Weights of a small transformer language model.
Size: width 256, 4 heads of 64, MLP 512 GeGLU, vocabulary 3162, 11.3M parameters.
Architecture: rotary positions, tied embeddings.
Training: 326M tokens, 4975 steps.
Each number is 500 + 50 x the weight over its row's rms, rounded and kept within 0 to 999. Layers, rows and columns count from 0. Numbers have three digits each. The size before them is the row's rms in percent of the matrix's.

# v: layer 4 attention value, 256x256, rms 0.104, rows 142-191, columns 0-127
# o: layer 4 attention output (transposed), 256x256, rms 0.107, rows 142-191, columns 0-127
# q: layer 4 attention query, 256x256, rms 0.0859, rows 192-194, columns 0-127
# k: layer 4 attention key, 256x256, rms 0.086, rows 192-193, columns 0-127
v142 086:565403503503433541527475469550532527544495497444480424512551454472562437439515580462444540455559476517516539364436449487526475495517512534549462482462536553507463486437505523503515376522602469430491507536518489389415502609600499520425456479501528557467554416544493421587490546553498461514525524432464544416469499527438533497499455521535502468515515483537466554511421383515459592455468
o142 098:526570457429543537458478524526449604598431520535486481494503465520460520580510470509461484446418586430457396447492520469492459482533526554487492485522382439473467430594458489521516593422436458479508440523495502555505487525452489477565454501595525517514532607490505612400581583481381643499488501533502531536517523474495461529442495468429492479547474419444549488539567562535589415557477
v143 095:454439467419488552483477605499550439470564481443399514615551534522455573489457473490538510496450501522459465459502481512480523522452458494485364523508410515433457489451494358452492461511472494553507529483549436487496493573541502391492533541387476438444535441418482499433505449370435498527532560512525537538511476486461378511489473519479488472509515570463521463546429478415544565463471
o143 104:484554499575458461498453460534442606535487555580558486420548620552500411499539441461473486508558541489514596539433470514580459510511512485479572440476501471523537575589495602466568538453519516541527498459405565455526537454553536635619484486495445535536417535556522471565505544537525482482493501526467493392409566468556566507547519603536507624447531428560532433527581497560477507585549
v144 088:456563407471549564438424581482492550589538465497528515479535453578528569450449416508504461458520593523537417453470567458466532528457515503482487393454473451529474538489468505564453442470469517578561434454394503518531520493504537584535540482461502426506453437556483469579506549575502545543537524440514532511455508521556535514467507505467511481417490470475506502383479562555559487516407
o144 092:566448582556484438547597519472599502466498571500423504485471475477469468519504512501526539585490440467539609473565470480588507527582509450498510540516508494537526469414561533437443467554499545357477614497468472534472482426424561452567463538573526591502516572464471608456490515560539446529450460505537481507612482526444498486542443464526402466434529484497469541555523440562505533523518
v145 096:539466525537500409588459440555504454549544416436535507520484485573478511570543464461494484439533519426430502526582562378489502448422409503555439554433506492556474452444566467526426524520492522607470407522514430521595412514511492545516462501505425515463477470423521466526409483469485538523524511572504569551456484458563477462467473473527423488464454653512504568575561404496574466520530
o145 099:471521497511469590503490574498510499491505538463473478414509515452555562432473495537441479481431505577532525437529391661525586511526508439477527459503533541442544480545513600491608610589491505516547505471495555570509504497582450563469503534462557566567487560527423460512632546473503441518436505519492472628465413484608548554509480542440482523463494348486509502481552465561508562526413
v146 088:470570490481534450522446596476471523407531376486484493506575509457487473523598474400498527561569461547486503593537573483512568493425578419541487480466489516516492445568534462442428512503545491495532516492512466500491517442478469561453507488509455601497583464461442455419419518559567416520497502572564552576455475489545414548588499527484438425517485549586455590456496440493563517522505
o146 093:493334452539525477421609470572491420476462467487539451431450550475525522472548487548478559488509588477464437436517464466487505435580480478474469593422426472431496456498479543471645554497422548498519568487573580476539483519494498453591406486478600481518516535561502563559512462497533482426470435412503468441503462537516574520440464551552496522459517537535498452515531486484438463481560
v147 087:503453553475452562595538473582401483391516369563466592491538539480532482579514523452466432475525559429424485449482487516537521432510489511564424463511498447498501455533539477589454520580438430480414451473542519507577449466508488509630500515561517478421521547543429612468554474400540479468582434478485487544471503507515489512523482536462461470470545478542578481531447484439544465429506
o147 094:485544491519455461392502461526491547563498539517536511409513531516595519450436488534548573474409470493516508515544545488505564547509449475502488551490466560434451614446488483462638527438466473445550561565505499455477439547417442489442431461463499429536444417489521512459429511512563505536513575512470548445508495580566503390539550512458507413621544507506425584502509573539439491513541
v148 083:534573488489522537506488433543532540389530441539565477544551479572578520532521486507465569444542558456472469507589552598538519519514453488494523598542588480420515474493570482418480496529497415511462455438453530501613509524505448495440583508461505456461574552510545489506528556573465441457482501534457611473497464468498534493495464365533521523428482544504562504536450488532468524622483
o148 093:534509475560475467483563426431530465513449592461428574535486486498373497450541488536577363563408484485440480470441474468493399592485519550515559471543514471500617587519445490466539591555512572551477523496525473529445441547508488448484495413503508598494411389487494533533487551439492496565494560462520463564484543495543500575572562451494545405518526506500490559468570476454511537506493
v149 096:463482503527585473501497583474482509460440498528447424526485503516549383453570481490447536480512469611445455452508417531518576497519540438495480500531440477434470487483461483508552543453437485500524474508538648461496432465594502460413415526484468420507514477551512532458453565503395447490488536391400595501482437484572504478476554523519496566443428609503494550508517464573511472429471
o149 104:512569482519436404441463500456565550514477540444553510421438561488562581530479463604487457477543622511517499518552441483556469497445458431461480558531590423441550549549486538526497502526475567566454407568527430573478542507489439476484589478607425564497417482449504495411557521544546537513453473551489509518510499454558563581478573542486506428630500509496540482469446454420418505530523
v150 096:514483485507466424503523557585555537543509528507494481467522557475418498486503532504484445434484487491476506517498493416606524475562392458433535557393451446425546524460492438496534601490462473422527483482510530567434458494516482594510513348432483475500540472514535477449420386496572468560496463498483594485447414451360453584468406516415503495399538540548531546469504553519516587481560
o150 107:545534437527515478474434416396445477494510512459475533521563524488490390446552475506474539518430474552502498447563508577463493538452568548557582497418476455526477491601517485492607482553452482554364523519502603500459535499452544378467443591559514540472573579469533516556565536548539457445507495505472486561424632540583507465517519502546450544482518499437461501517517408516394468438504
v151 083:449438530463506568414505388538459648410556433467440434515604396454553479489636542457538559539511408505500497490476410465503520447429484519606466430445547504488490488535433497506511503527404590517503498487556486535519473459472447454505546562453537438446524508492349452466561478475487485530515534489428438408525477570528496584507493485496569501447479454468482466566455536426558432548487
o151 096:495536478519544465581510591545435435518508498599449520477475562550468537409523396552457434416515544504568518493413545550475531591536487372556512607538485565562434548457496498469475547433500427407541527580566541493464471508524571504475445448533467459452409461450541496464474473552510472512558428521506498558441562463476508361536517560513400465487516607565509581471463468633440522531467
v152 087:566562469426456561518558380519507484517533469557534528538514473442547419497471483565492488530521498538497516486486496520590477476557535504493585487423490551512513516538549420551466475466558454430613556529536482445507443502537472497545532546544485394477441431502557448514489467517448570443501548541500458583486461455561434450554471398395482378505522456449436519577491498548513464373482
o152 095:472432504454465396557421517510534532589523500513393505487520478509452531468494571491462533525499519548493390547492494488401450527394438535461406544592494517545424469501531568477443520562431485513560576422475504525534520554445569513451465473448469577467506484568425527511501443476525431497496480530530607435515515597473525556499445479552495474452438478539557444450593524464525499566494
v153 090:518571550603504605460480572494524443519555558556396527476498539538442483429503453512452485542489511494510436416464476506566497528464460529498495534548506439465583515530547416551534454542482531541558442438403490487434524482607482494521510508405488619501494488549453457474538493432532468510427456566448504529467530503499499490485478433507446543403507475435475489407448485451465533507463
o153 097:507461545446479516477437428464559577544424476450513436492534490523567462490463564548562566526399534516467498500551534455479543550617494468463577478481458451558467525424463561472443500551485504538518485512511546474616442544449536434499504524609495429528577479430504601533421509483509546489528507437399531443469505536490542557547518533564537388523480443568462528597555487488566395517468
v154 081:525530449498532500534495460455515472507528474411548493567501448532614485467491491449474539544536518533458503582500507502473410491499580395469479535509466410508481470448432525531434519454506519578591583501546448576525489516477537536446526492503484487475501462450438476460498627404484488470577465454540484449430466461548451458527561515462469453477472472558477434548432491532485658471509
o154 090:440444495593438558467507579536527534451540454588449444490555515498380499516595458586549453492517554441549504416498538413518525497463531576455608371511495595437551516567540460431442543475482515466508535505446501482506437456576575479548565452516498495520455531498475521491481544520479524561447443594490483555589518502495522577481455534525558441505471590515612471557478585509444547587479
v155 083:455530521528553502484502516489481573490451491531593510476476532470551476441545429472510559388423416541514452500477508477518521486451454469434457423509503446602499595372432537537566420444496500403478482518418431536604493591546445536578607477450483466472516556493530528523457516459512503456462449484556565465530595410568470491502507487443444571510414466545516418561473508519516493414514
o155 091:583526533452464567522515511501595502521454442476392513511522513456492531510387585510473469601682535548506610485492521452538436483458526572576496568518487526379497426570504500487513509574557453549505536505530551565416466398554490469425437472544505588597533462629518557433562505505532443540456495529453505529494438547486568471488520444493554506496536471441527580453482482488494531472456
v156 084:487614494417464508582554479408444554537463508535483533488438369514597530449571439532505557427525561514611528472507494517484457561517496502520511498482523490425592448551539551479458425481586470463538487460511439413447527540469491483443457452479584487542477498661501502443506561493570530500499550489491542556498388423485475569377438448443548500510509458470561413490603540530490639516542
o156 092:602465488497480417554442482483550502476387540427508469539550469530431523495514513511489538522536408489433430464533538505468506413539547463420576502470383530565474483439477391503507503505555471461519537438514579589466473496479480558497522548496433452419529597469497499538520485560444484535395481567578373444519574507528492490648472512528499478543529507530529424470466464505478396482564
v157 086:554473602506467540504520522493468541494474582532548372540573498519424516476517477507452515513446523520538455419500482567573483587465439522572502486478555479434501610541579547526587472540520544494485458496333491521417467538521538505447588496597532448469569455411474520517516522456452419546454437527473525504486587513519529416521436512502495504503457440450498411501461557477448492521512
o157 093:437558499520564505533480454569601539601492413499479578541465537487571492411478530495483522501413505484486490624477511441478412482551578545414498480531551461535416443487445510501442452517453477471469487472499551506485502488494398513502340541395476555473436504527535526511478435559587594489490459447543532614568437494482541538490556470484473418453568471472562593501472428561572469422479
v158 084:545533577549446523504479476392508436450529486561543570563486495528450426472498489515529573516589447391539554531506407432454487533486532565473516544472555541603526512492593504427505548458490516482418561503506545467449533455536472538554419483499463448587505577593521478563409427443576493478487605599521511445494559573559522528433441526382468551552456463564546484465548480553494438514473
o158 093:509491518432519369423522452529480514551450475405420539410518439394582612476498490476379442528508496574471424486458698535508462505460464567509529487485497513509510435472435404607538480486529575511521454516563483541522411505511445545461454540507534467425561496459441572465601509596431522539564411457519509515497444510507484461518498466551596492466548560540411447558527517470518473501476
v159 098:497618598461495458564516513488485561546435464477571540480499501468521503535500549444483517503547366528537511386381526482524640441587371570511538484539498479531507457463491543460423467445441467468506450584495565536505536515483477522496555566569493459477523569482587514445470489471491368422551594501471491533413503465452474506523499513452645424544554567438496546514557469557549529494576
o159 104:497514468524493502519511478501480532492477467511464588524443453547488480437426478507485573472444508463420481504694437532555435454496504423439414455470502563485501520533562480534520555496554500514444544540503449472503481538458489499527431505475520457516470496562470600456469612498479534507492359468446556487472508508558484551536540455476404521542466510473424471447410503508550508548520
v160 088:422459577477548479454480602516481495542552538502446428485536479459473423452521442485510531590558418490502454534593526452408489550504571502517468386487565571517523409579548590435613541551442475469488510571401517585566483500504482471455496519454440499460512541538504430485510529516461499470547433512441471607424443529496526564466513526489525549469457455517458446508535466612506458574478
o160 094:489511451564476600467501446559540468539501474560536483492462515454549528401564509483418524427465518478425440471401453574440495485416393452483468553525508544384425564464493348523500490492428500479598498504515535519525485460519435477533565546431452484496471500478537520578527437446513458515501539503533545440469618435517478423577529566408612514473515486527490449538528420450479488544495
v161 086:348381449506501514472501552420659536488414542503489533437394534532522409527479470432415542611407452440448522538498484515516555472460516435520504526557536422496506471527456509543481518558467491547451475427460520487624520471546443421542426508454503505455579466464512483474489501507423550527493468474401469484378527527497445420444546496527488606498534466450527528466513549474478449548588
o161 093:586567498483511448535536539541454429501538489561559494545554504489541551450486599595510431459549543516502400403498540478517407445523472427480507548456552478482614587534510586466582401515421453522461509481522486534437565521509455477418509491606515430509447497449516525458506566518544409506501533504537482555550497485471585520564567526402581439427510588534488532526384409504540516468530
v162 090:518466485512498518540501415560499443500544583547482525578461550482442500393476480477504530477517530485527517513472511533521536514503609529503420410521367479524594449602395585537549486508567499457466593478530448500503448411419547499511501534480472518557475457447422529571422475550488531426503486421406511406395394433494502531495529491502619380420468474468526496481487529495441443458494
o162 102:490534477518499475406457548445510494594551518556427455416595455488478464520514450505540544539504492478452495492547484414466443451471512542460523533487588546475501544443509424458485490441423497463514503458497579448459550522599452517361468517496464492445525559484505523453512407456480537508489505516621541574422524576534539461468466466580436557559534492467447441571484444556498545502488
v163 094:625492507526595494478555547482401451499568469533534581528497582513481493485458507510485511588467546467526502570584541499452453541606515501474494538443416467504426452414552465528549608433502577532472529466639548494482493471446495451513461487476417480389512478501480529424397381534445437557420510526558490565419482508508590530505525517442503471570425524560425493479420547406553510560555
o163 096:374547522579418574513490473511514528439552421560503532448564484549518546482564552494518487398579402450419548480455372463453522456506557474533498401524526466574532491601533489471478496437543458526488503581520432491528468454530486573465480550509571497583499494482540517553512526551488528430539599499484564427468444480479518483518474484515539468517486569510581524540504457594450444493461
v164 092:531554469527526467562484473488462479466505506492557430501445588616540518533414505435465419520481525477483400519535500423467471407436479588499458498528468534442442572472567591567392483557497492576518521413535442509426470451466636438522514491505473440481495595509559517495517479508502431467531508453485472505465525443439503566515592545561484475511493463475537437476485515545534478445535
o164 097:517554502471541571563542429490542498498466469538472479416473550519443500551499476479499492465545490479514472501519492536576598588507463390471562479446494485539516532447526480382554471447448486488451466454433474446609487555548377546535550582468518523508484452535498443488472590418472512560434451531472482532543446493467487448556444522498513537584514587454525477582553465403524547533503
v165 089:569487500596391493425467568556518463497459537499447465609500521496490490483407553555534413459536516571410457590511498505493453415550565535542362469442605488467490466483538464482540509501524441590517539580512472447544482489444566509519539503431496490534496531504594456366504527404504398472572544468456507576523540473559548520470450480422451481555567552432487463540500491498603561503485
o165 092:500543529532558562528475533454541472564525560494589582437472387442480431499589469528488565534472499427504507396620510514524491578443510503445598528508504548532489476564549517493477562507425486445354343426494497524603496460587428489528467505513510465443442556518469475481555458453495508479493484447540566463550478457531528487485543542489481581590498467522534550540459455452387509420479
v166 095:508552427503410536463634508432492584527491464542562530517536626486538482546484467505507455507468479611536452555449476421494502515537403548511558469454396502477465540499464446589356554485546549467505638451498531489497509533518496508511580557526597481514509575441419477531512424578466506507511562417492502515505509469492435472486509494505517512554495537493424418609514470501443511397500
o166 095:526472513470474370517380476533464612440434522566433541461486409431479472465534588486486540539526577494548548529515549454489510535531496485571453544481536501598544510504488516413497474494441434515497477463497449463488450470505450479516457448509511437472521375608590472496452509435555497558439527621599491441543484508468521480545436415555470562404472435477545483504492492473586544534584
v167 093:440490594514533425509463444543610586459555538518507395526498444514516583597422519500551529557523495573492486378472538479487487551571556601453444537552583566426489504596489540385548584521529510499557464526467446493481542452456516476376478507592547529445494497465455522520615520499445528555513555428570483498579430479554456459497573510462472567469476474461533461489510606447538488543569
o167 099:506533496426445520538469454507487448474479465516491421524517622487458446428506447517498516468393560421429578639490505612580523458470528460495507471554500449510411506486528480569425450551458486545416502587527490522526535469568471536620486475465408462500537469558525526416377495550503533479483479474488481596506516466451463587564540478543564547458519521515517524506431479457427511515457
v168 096:450555603456655542524433584418535495475463573508448469540443454487470535354461476486516516508514515550540535469494491528503533530506460504519591462506498515474561557480533490437663548440459579602422487509570481516553509516492414506512587547524483535499472460524460475476481495401458388482471489440420618401501519555513478448459425501545551505512430551540455555454601512582461444477514
o168 102:527536434550477423481549585573484482477487548571575603534527556533515509478545515550416553468472479532528480550453511467623442445492441452499354519554550454580396488519519533526506472401536543437445451523530563459372541502615531479433458471411541466534578498453556509480505434451504549579546469579433417481481509479440530565500540521492493565524577492428473440540439429405565464561433
v169 093:451388496528524473460585495497471451420482498500495487442567492537497482491494518543552496521451524489518460534440521454522487495553462424512526462497355464430532431447484558488564636474524527497501460451544499521523484435437354508544445450516414493483514485526382550398542462449564473498529603523492532628506529509584547568494466476566509528440546550554609423498471489541463537489518
o169 102:479508520498449434448401537429541544504537540517572545450449513438575466471534501487440544469537608458447554467546486553573607485498481474532547554537570484545512513607557444488590502528563587501494596595613617531541485497547548520542531529478468425529569483584534463563432487480451508541471434450494429409511509553508485487486572596439469465624484594525414527535425486445486468462451
v170 086:490494480537600452538598481414493500441532491482512508490494564591553500480593502413508490535483526514477461461521408463573440533555530409541636509489428565482556498481564522539537545432448516505486551488567467502548488490439495547436559492518492466504482447534512458535509463589493534573436542547415622503521468510466422513541575593532446543590613451497541430535532498577408482415464
o170 090:539405428393459472446474567615550509466406587579589577542452500510504533546468457494503474439630484521468500516435512458521572407459531540492489530423473457546410553495498518464522450570529452525428493501464477462482479514596531536511451503445518465579573545518614499475522553417479521477567512549557504504471556566573453529513509454427532441437425468504487495510473506405427514443511
v171 089:501671448489396446519445533577491449541488410517372589475454445490392445439520491539533491508467535473463396492537388502439491472518448500500548566518427475456414569509442417495441468479516481546486475522568539464461476428514441511452505572583504427502510469543453538470545476475475501536521551530432527434474532522548474424553369504482510447518465533496467535473487483443544509529475
o171 097:475472622564557495506544437523568536550518623519548497511572424497532470571481492530472494542513439625493554523494567543600509499445491470458498406536583611607511489541500526444534555535459556423492475479449449532527520511371487532479466411472485519507538458482505503499568476449540538529401502519534468515616510534445524584483585493477534442539519454468516485488534514523472387550572
v172 090:491515478564488544504437479501520445436521571443457438647467507456441506488512458560450569500530588515410600486513530508563563509494530518479431442578498467485519497484600423507498472488451516563528526440503476532472537413485555408452538487496561447450443461475412499495488526464540581559469489472494499574478539529490550484505498482541507413471566542448536515488526458503443529442489
o172 100:494536475469589483494620568455527574508578491513500554522534515537556503490509499632552455453454457375560521530479455502444487516483434552443536627493577448521498508494437620458498563424519525434385513503457580464540475586603486545482553496482449564475556503427484447455454536461446482486525483521452438493433492503579476464536455517575516538552502491526564487582479486482472583564526
v173 085:462512502430490512581457619542484455499478490477488539504478526466518483430530619505475541469515399582513542380457461437538498525550560574488471545541529509476664553455533484521578386475506476528508499584548505497492534490442570480451630553608514472578508510482567567480470542485514499486452549451424467461535515526410463514474501524493470467466478520472513622387489450467515426562430
o173 096:450528500613519506476492482512476449568433473491520533508482538461482519566480347491569497421471535408511490552507527495551498442436389518527470454520512567495359490452482582502481590437523500535453505479420539483447618555542489501525494485435479513432485493492463517498544462466431520449478595588485576485471486496565468449518515426455497560535554485499514361567527487502567467489543
v174 091:547482477520457561421478462556549489564530497489533514409480489666532551531483509483538572502539445523476459552551433506526459430487425519559430495507512438522512465593495501514506426517519504459537486452556481410565487494464546522468482447414508487503592502548477462503463485480408470544496533553498412479463521446527546495579597489472509484543564581489511457534553469441514572484639
o174 098:530509569460556529539489500466467465493509543496522527519485486490483565503516537422511453546498461500469450452429635526543473537553538443517559409478423533500463554469551577512556540479536446499475473405510554409583502552512431561510514524527544431434572518553419554434582576498539522467489490479539524480444454569463510521476498504493582489505457482587536549414421436551513429501470
v175 098:485481502523510636560525455534523511529532568510459549507401565494494534565463447482534403527582507534424597553527543503499441480466469476380408452463481482520387554460439551503466533579517580498456588547455561557495461468491470461598420494512467407504585427405512507476508616522436509497518527556463473516425437454543533475456455511475526479466502468383537504551471489571414503557462
o175 097:502531479544473411421477570522503441413464556465481475532604515529490509504443532534515521492443534447570569424488414512562530506531623513556573506601586397500543508496580400500494493544394478432564454439424530451540496700526512573493554514513503483494512558487521430486545457457500560548452529473480544379578511497485520510488560455457565501545467423556558440486473515499555484417504
v176 082:540528493467492422474528515562494518536549533431444528451457510509504511499569594474429548519523584500505474528504463458608521508568495477520535482516423516491504536496496525502504484488510439471569490478590418521520474541425488526515536500445543521513503591376489481471418479534488443568508464440527414560418427440608577535569469522494454485509590612499520593497587475435413514588457
o176 092:451509537531526546534552523555489484498424453512596511513527431411529470506490415501530493430491412400468559446552535552497536457419555408512520586422548459514526402548486517467469542565490587455405521389487599443452494422510568537432449404502454489453524482448456469548498514508458553457358513518469517495551497588406443531466497484491576501489500517467463427512478511620557512437492
v177 088:500514449541567471517515405528586544538480439396533435565586527495530607448449483478476554489515503520404501464523486611479511637480568468427480474531590537552444453539479565560539526423593456522503520512522619456506474555520585508460466520491444631464501407548552434413421456445447518523541475476495412525475505482497585447499542557470466504461566490430464460491503577432466499455534
o177 098:497470526441468499425497540548446451462556530574489485539431487572454452484537492520507537550547526524502514538498491494510425396504500570604556551462456494488526544554554439460498461460410548515455493474490453517456619458514427436586467422499487388445498506425472508607477581607462531502463459501537603395535472492492478506534483415503539437442482352582498493454472518515435555501522
v178 082:497531482468531536539466477454510453505494458462451405515499445447463506577418484487488550445531491491391533434512420558438554491434566483405395500480608506483512470545507491569552485483573486419555513511477492506575464589577553539565524577569434468556565461461532479541575480443501471527525498476623516510574435514565503530485446519522525466532524460521545590519552459408593458542454
o178 094:521502448512463513546520477554488578517491605422519518461478474544542513417501486497507560578464554472599480580524514464613423499533496467472504518518500433497423439441473528447467521515455500520466548537545537450479501447547502411400456512450518492480414586488424485425515437593466554520518490426457486531540572386499524471404495536450518564485521536410372490508503518525503450516540
v179 086:497521550459578571507494400421484480540409500488377572508460505476522529503488438492449483525536463524506505493502513396449425464454543523573445528403513417487528389571518528591582553518496478483501461430449511476390541554472455472511562557541460473418538515538457540519474470483548435431547513519462571503523418502481536515600539520518490503559509516519426532496513540522479440432614
o179 094:522372415559425450455484488617455486513608504514569442503490522489538546439525507516570478539486546414496462508449473538551558552466474444504558504560453534465477531481487473499494500477449570512523475659590554554514400480441454463391439582511483499604501529505513355524518542551527507549409479497546423550436518472478486525494444534445535458455495515510547471544472463532580454527374
v180 085:345560535565501562538538486556509569573482450388599446504502447546550475499472498498554576409541504542584501495505522469477556487458482522497472425474618504469448500519538534405499406478621444526490599537564588522549476545522585433481527463425465537473571567509573441438543493479567465468510425444543514484461479548567537593462510413498544551484449507520436449490490478577517516515438
o180 095:511506473479588531474554465476458448475521541421429612530438491518393478465517561564420545501533555503388605413523531590493426525547497509472509550569429487493519480490452466494508537441490552532516445467466549605494530487472366498354596517493575530503454449509470527543473488476394496466443431519520510560490549372499525540612370522464589508493518535532562495498541436395547521567539
v181 091:444562492539517553496531415504597461531508555461524469582468457547546549492519463418465433516507440489499554551531557520545569498480628540497438431511460408498506496584463528535488624547536462511468499421453453554422543473541524515541561462519479542503614507420398501512437513495482482536519573540501387425512383458444576449517607492492430549513472392576560492444532527446434440509582
o181 095:493453446458533519475471589498440541492485522516530470432462435472433494478434451543446550516548524470465435456514557477503461533589494484517499525505495414481435521408431510532494400422492460466585552481508515433572528544565558507437394529558443465560432443515510525531475495478471586546490495411457464587508494565594455534439390453546575484405602484496542483492468469534451530488398
v182 099:533597493436471497506531482605559548490584432475480627596460527458482483492490503461517488565497540554499499491469509465418420475517416483494491533458501561527464575394510466513444427451457484548482468509472588505543481543494571486491573449606524464477502493495525473469455388477534496450537486567462485487427464455535439479448544450592461507524526546524475509544419465520553469519480
o182 098:521472559607532446485444462500459484452438534508510432445547404562468443444457443522503485442415498464406506517547485549497555557515489547548459387569545561570557554604453523436521640549547525440470548524415471515515566454576467472547452536442456538527487414471592531495492580459452435517527595458571538537584503503428552535485536492471526459462484472482544488429598508504522478546529
v183 088:475557449484440491566465416430517492551490514505429489545560461428547490517529540433554583500546558438418561519498408535459510553532507535401580529545586513438486482510473486543451475552589466510489508439536486431428518524462464421512564407522529421494436497524509483444534471485469515524430530503520522511451474486501594548425450481444521481590478550503472454450375450566470545442586
o183 091:557541526521530462389550505597517516468528586553450468452503449525498434478457581535433437476530505607516468448489482522634482460473527521513494505490467408638491499522517546495462512436546433493526509513626528547509531529530524562557493547515487545499551498519480583557460534594519582510525440558517504516517480439513464467480488378508458480535511464492541525608583527400527441459433
v184 109:466513536564445452537495479467598516492499496452445548465500489503485523549483482538389551522506569447463567462509524479580457509561537590501444471539544429469425505436542616433436352420477486474400545617479545533425522485488552505591545495596547430484419542436473455521426501498446485560491513501436411479455428465454564540457499525428456440486413427396490505477551510577543439577447
o184 111:466605496517493630448508522530463530535494573576506527530433469459484516464591516461567477490534396503596548444519575482375528499495446510455409481572562492556445498503444467573498544603459543480466487417462525543562501527464519489452554550419486483479511453495476505476570535466484556513335468433465504516526433544552483536523510429641524575428511484465540482438428492472518524539427
v185 091:488422486543588481535492495461543489464519452488423429456545449554535451441443503516519494565451342536577518510531619533505488490447497515497451399490524503583398520491505558482574436511430503474527523565446444501487579524529547457557536535485503364525449473513524494427559507469461473452513522447482486544476462421603413528365471505502578511546557492458537489429444564566512537546460
o185 100:478500544501476460493608524465537421455489492496453545564500618424479480433527499565445512457635561459485468537504403455491520507561474475491483565551529539509465498506458540480467542474548535462601475492502581482444370472504433423493505522545412551426466569487487471534416513509535504515458455477533552472472511505374505549680524518486556436519496547432432467507438495464515517500447
v186 077:456476397431454495509491490537422490444431437464519462488460454468520492513443523450513490436518586450530508511567520477558562484494467479480584428547446503504533572493459491534508597392560504497417567513556549536499550567381500528430514417512492525559531488522478424598494507497592510492535481477489515455552537455442610452548522465547526479522554520488470538460464556570469488412524
o186 088:527509572467503453403605394470492472503520440558531566539416568482540503475488489490425550543555443504555490465458448518530461465518527518453442583487496510550444398503569553478516420532553517388559488503436493433484486421510506432555513504475551420453526468485447569430520485472457594520513557560517499502477529552487489523422490475395541485559529512539457415468540451552555516524540
v187 092:487488527483502422529504474545416454502507493487409570404473434528428584517469468522572569474624462479552561481492462500449497474495489464536537409525484548497541561506462446461442445484513607506520535479441536535502611535552561540566471499623480502502495516511530539548382569453518466448514466521489502532410490451523424484537581540512565462503454533647483473456598449476513471518453
o187 098:484476509532534542562565518450472623527548419522488521565555571509491402504537630523484512526450504519452464539436531607568542536413534483480448535491486415453475492459498517466545585443566585534444560517551494451471483534385535527495543449364619451527534421525491510505511495422546568520411483504484426452459496493484502564475445440426452490497542516436540525475535546463462546524406
v188 087:410497494449556494521461544503428601461518510532542527507487555547482558565487493566537513587582534427481520501469549538525442555500566434499521476515563505465594453520472535499482544549551525453486551544526448585489474453405442480489499613542577492515488511489619516500499414528519542530447523468548584527484547551481495502517544529494470535395480438480506436379486518510553404526400
o188 092:514449475508564457469499396616519488514474572513401446437497515508521451448514540453526588460461500527544564523460495435438527500549498492425434523436537508478466490434552403532471344452550488547577413504496531605502525479561576450491500409411531477531519554471472510514496480509540517412507436542475526476512483461518507497515524379568498569528522454549551523491462459488423526519626
v189 085:383440513415559506531500511632511452487484566441477547416496475517433506498443512535619487592479530510588568453518561558515436450450427594484459416591542527509561505442567433483456365457533432475489461510502554552537505412521475514532527510441502518443454481432494509454466548451456494518508508460401526488578561557540503420434565509397542488428526478537444569536516538489495473559435
o189 097:490536531640515476468500554426421427545472407488592468579553496481520534428529476516480553541537487526428520490401480530499511544550484470468480532477511455482432458477568469510518575539458451481537508505475501450457512573464512543527525485524444478517539468471511505507563411537628568490509464537453502462560465473555444602493471527526499445513491567498524471496555469500505494458466
v190 098:549472383453469416508613501487518454432458473517505502533498523503567556518507414464495364407526558468454428505501474493412530478572401432504603603484410499501525540532472454583441562454494524456470516485710527499579510463475577511506533529518530573410531477584535594421436496506461509458472431505601448528539427499485547460535470536579486510508534578497481514531454467500395532442563
o190 101:482436521532547514475406479444498470471588519523477541488488542511466399602427614510520521508484439510532508514522514447552528571404575530516511465394554510508464561544470640517521492530475500544462519540332435538505474471422491499490553466545441462563495472479473450551521579499644456563528606520477516543462678497487426540508475471475589449561508573517453578478513515506549495471546
v191 089:499623462513385552457506551503488507413542485456495518520512549550467438464502523486489509515474443427380444446528495472517583434531397444486437468495533501465379580470463485523403453446529585483541541483522505476441564498390514488509577479578451541535443570459473428479401600464402522427512540494546517506486450535499504510434398484495519443669541557456445454506446454550499493507517
o191 091:468474526598536510622522533505511499522514487429470524474493426425505512591480419579449518550548454554540534548557507399504499605480582515477503484527494543579559478538517561518544539532508546517549558539414500506555393433543493527445434528545609429424545439564479518493597512545533500599491337539514479504536549467510525525588519457456493443384459405523544502525511518462545443437484
q192 096:475475463499519510484498535518491495477514481541487579584446525532427469475568516520491474438347587586557487474469484438558455481540571532529470510526490494506482559472538448497530417446547481524506592469526534586659524499570567450574498441430460477515542521508564478439456490557547453545513517581521497465503513588516544536523425463489487449461511576608516469509409523511489423500486
k192 082:557456558479517486489408468497446440544536442463458514415512432434543410435491543494555485525530452453485498536455414470461528498518542558435440530489521478549451593448407488500565500385507525454484505574512497493526489471562405477497509483558465455545459544621475588576534497507456463441450478431532548552489509521465455487526503472581497458522494431433471544392421497524516505513522
q193 084:491484531497541525507565578433470545492491449483464465450577451471531507469467402458543555475528451462449425522490515560560412548459468531409533421475499522527581488553581504453464466537499565461530379486515487464446479528548546548474480527509522552525469477427409446586474587446425497596496586511502581499625553422522413486479548584480440490560488477487533457461450385406523534476492
k193 090:505447559530520529468452512493585543526502540502480408532470521531441518524450546504483439438453489508556551488437627437514506425401536523456402522523523592451488413507477493553441488599501514540602559432578472517530540454543584478502497506453507507460495546530480536458557501522516411456520502535472453493634488559425488428506489507536501512451601436646481487513514581542442499519478
q194 083:442489456525410470523506518537580480457544607491551501507509502508454521455444539566485553479454483525542530525468489468578456437468645569504441452481510514526426426462470476482466538434554582447421600449539503653534484404524534374514564593448479550442494537517521511372524487618556515508566466596535417459464479527463517487483472453495439442371486599533450554513448539513425439470463